Weights of a small transformer language model.
Size: width 192, 9 heads of 32, MLP 512 SwiGLU, vocabulary 4096, 9.35M parameters.
Architecture: biases, untied embeddings.
Each number is 500 + 50 x the weight over the matrix's rms, rounded and kept within 0 to 999. Layers, rows and columns count from 0. Numbers have three digits each.

# v: layer 2 attention value, 288x192, rms 0.0399, rows 65-78, columns 96-191
# o: layer 2 attention output (transposed), 288x192, rms 0.0281, rows 65-78, columns 96-191
v65:548480472590469530427513508500521483415549475521490448475560487493562501450522539463529523459513451444536504535474495550455539518463455521455460437561533476535509463526480424546555548503566454482525512506522501478542574540526466487458432555476477406533421481527579530554496495549504569463
o65:593480527455528550530499480508535488504502519509490516491544499564485524475527442577490477550415495480469507523488548448560593505505515433507474497526504439495504408448531481495485546582494497490472472480509451537532445582499542487501432559503489561530568542483481508471545466475582463452
v66:512514476586463443485573476492534531482545522536436499506515535481509468494490549514485503477502491485533453478541502549411471524398529475523439449514488565541419401465505476474537542454525504425503479466507467471504513519396470456450495476516484469479520633551549439455500485532474478462
o66:531500502530438522470487477513541464488508474510544488450523506464548500501469487522479475522527481532522504479449506478519560432519578509553479495620531459443507418429505577513516521487430510498472449497439517484565464529485498472569503526489455499494449520482507498561594405523604553556
v67:510413547507473526478542493469515495547454549523470522532513453485510507485484554524475527494508523554559546506506480501457473472458572460502525475466474543564513530552439520481445499487556521535474575508462479543497487506544516471536446454557550537558527477461513533482456486503480554544
o67:504568503517537447533573570468599442513486429439491472487511507505469474615544483482505481459493506462455448486442509482501531570523529500512411491536544503462407432488543544566488467504485444436465433480451502486455542528500483483492541533513540469499433557392461547496509449485498488446
v68:552453418535497483529458475480588543506512500510546534474465544557515484530461492550526433542478411513527487452470552565552493441518453511520484516490477495533473430550587567490406520458516546554482544507463513456431443452486442502477496502546464575547480400534519421553427488533526520460
o68:491507552544432491514548440528490504559504447498505485484479566444476521511511430535421495438480531514557554552516467438519413502574517465497494548510483469480510506452504451431481516497505491485444542532533491504541450444469497483467487400503499551491467574517497494559499535512546508476
v69:435473520473469516432584553478479542451489515544488460507464487535403458509431548563551538428504555458437529545530483474496466527541595568419485471538464484434502534472452457498429534476501530409612438482473541530542462463493526468514418412548564429543511500486508382530455483570533401397
o69:559547466447518482459549440489453508565477486350509516388558493491529524506630420466383442590524619527522490479471441472400459479587482514518490458564486485531423492487428490499382433571523513598455436399516421531465498443462440436559491543557421525505462521544467512572461408479515528591
v70:489531480571503473464463501475453458573510527459445487466491472431414560534422520512430518534483467485451519489492491568460473445507470590455512590460463457510450462450557441490483486485516473454513441475460543476467462497409526509446563507495541452459565505536473509522530477541492391442
o70:445534556533476407481453507560514435448484499477526521514531493492551549461533491432509557451537607529568540469582360537450533538486498405514468426503504501554491520531444502463514496564514564542488579490545540529582472495542478473563547465536519590506554466518498451557460536518420571583
v71:476553571442445529486543540486514516546460533497442560467509403471492469510500487546492466448550440436506474482458516486484476507495460467497481485558467528502518555500496519551511504495476561492564518541518507540543516494572440446458547506546481528437545406551395506498483560482457499511
o71:515444481529518454377509491511455509474471520524553398596503469617501463490457488582532581530502492483511498473597467479491531505480444522530435548493477550474495531543450544508531572498494558499456530489455474561493492548517504503585492490419491475522495486535504548487542528496513518549
v72:536515445587476495536582564572560500575471491493436463498470475494362507490551544556459491544462503481526487547439460551443422498537461523445460544412450538442462526433596472437530570454520521508496467449495475563511502456561517568475563509491489468498448418459507503484538576436471526580
o72:476387545498539503459550494486473494474495440526502507475486512568578482441504487483524530482480478462379573552509534488421554484444368495554532491479484617460480583524440512471550525498478565477461506549501492553481541503533446482451417465458535530474557508544494530425518594519473533537
v73:529537469473530472568571599472442491440485502570496464448544572476588511444530503453436554444545517474496499479523446460488568538452536464498537472526547517532543430480488474461503565554457546485453570522507575533456470468441488519528513547458507515392544538518552518432542558570464478461
o73:456549483535475528479537453539471490529454497514462487553474497528545585533551445460487502551500512527572438466462519535525448462510513509453495438525513521550503487425488517480533455433465441479557404487455487455530504501494519547450562546622531452502488479410452424594520454515493494515
v74:492573422477456494426524473487551448491442596511494446470491497561490436503492450482514476433435451483469532502448440482479452542496536534414431583425540468479511553451427462479523523459527475427597477458528594516429528492456459436493470477457451482502533547475503471498491502541445488474
o74:509506553529476501520567503465498521515518509488510503433528486485515522483524394508458447453516646471533506461588463459439528519479412554494439462547434531528444496532463498509497513544501529469505476488477494553576505521567503458528551429501452549475448480526457505476458525511462535482
v75:540552484566435532460556513525492498547440533472459431434503468543476449511498491593484481485466512450517491544477490438520545503570515532463448479485499555465522516482497499449495460516542544502543405562455535476477524492491580511456453515490506522556467550543478430458509492432458522438
o75:511421545461513463456435485543520552458515490532494497486529451542531563456448503511497506567470500549492466502537467509530471450466463497545480532511489511498482515569541542486529540495479528555530493451481510572515459528488505445585403440437499520442458490612510498544495467523522549499
v76:531542541447498468460522545498528532473546480577428507474450455479481558517478558518478475524516513469437454495519600536440522530492489579514472520483551555402451541446500527450512483527552482443539495560485556441530563510495423501500517514533490453470544535538463508583451442507530425457
o76:459502459471515442449478470498499500524465494471479483449578524495602566489573483490535483528538543522488517473462451476446477549477520447519510538549500483570469430419401489509536526494465473577492409492511455581555416526520465512568508481567454535470488485509433423564556448503529532598
v77:469437522424510445631500533508402482459511517504490526566569508562486544498483519449481580598495531516552490489504568445498521449531501546536496455464558411514486569547519520536482479533442472591381561517522442488550568532542500506536483518475467542525436526568517561485520508468496506528
o77:520577494527514545542519493479502531560503474494457492470477441420461493549537574476561571401486459416501415531449544470530511472499495443535528579479581477473551463477622524509500512464509501433541510509447505448442444485511484563431427556495550442480537491418502510471469552498523452410
v78:480547535475537492415531566450471588440568511534484503452531446569512459475440552508525534419545505491484495500553506617465570441524545623393453423539501500432482488464436478457517563523569557444601458433488510475497517466427523569552500522454567501513523500469534460569438512453509394376
o78:545550463442493472450406444493476514569488479377441433427483498470517512477523462474438395555471568538574476451418551473449462486530532484534508472532514499556545489452525501488442492495452427560453443488554436430552398592483510445610540540534418601534459529532500435571514465512432505611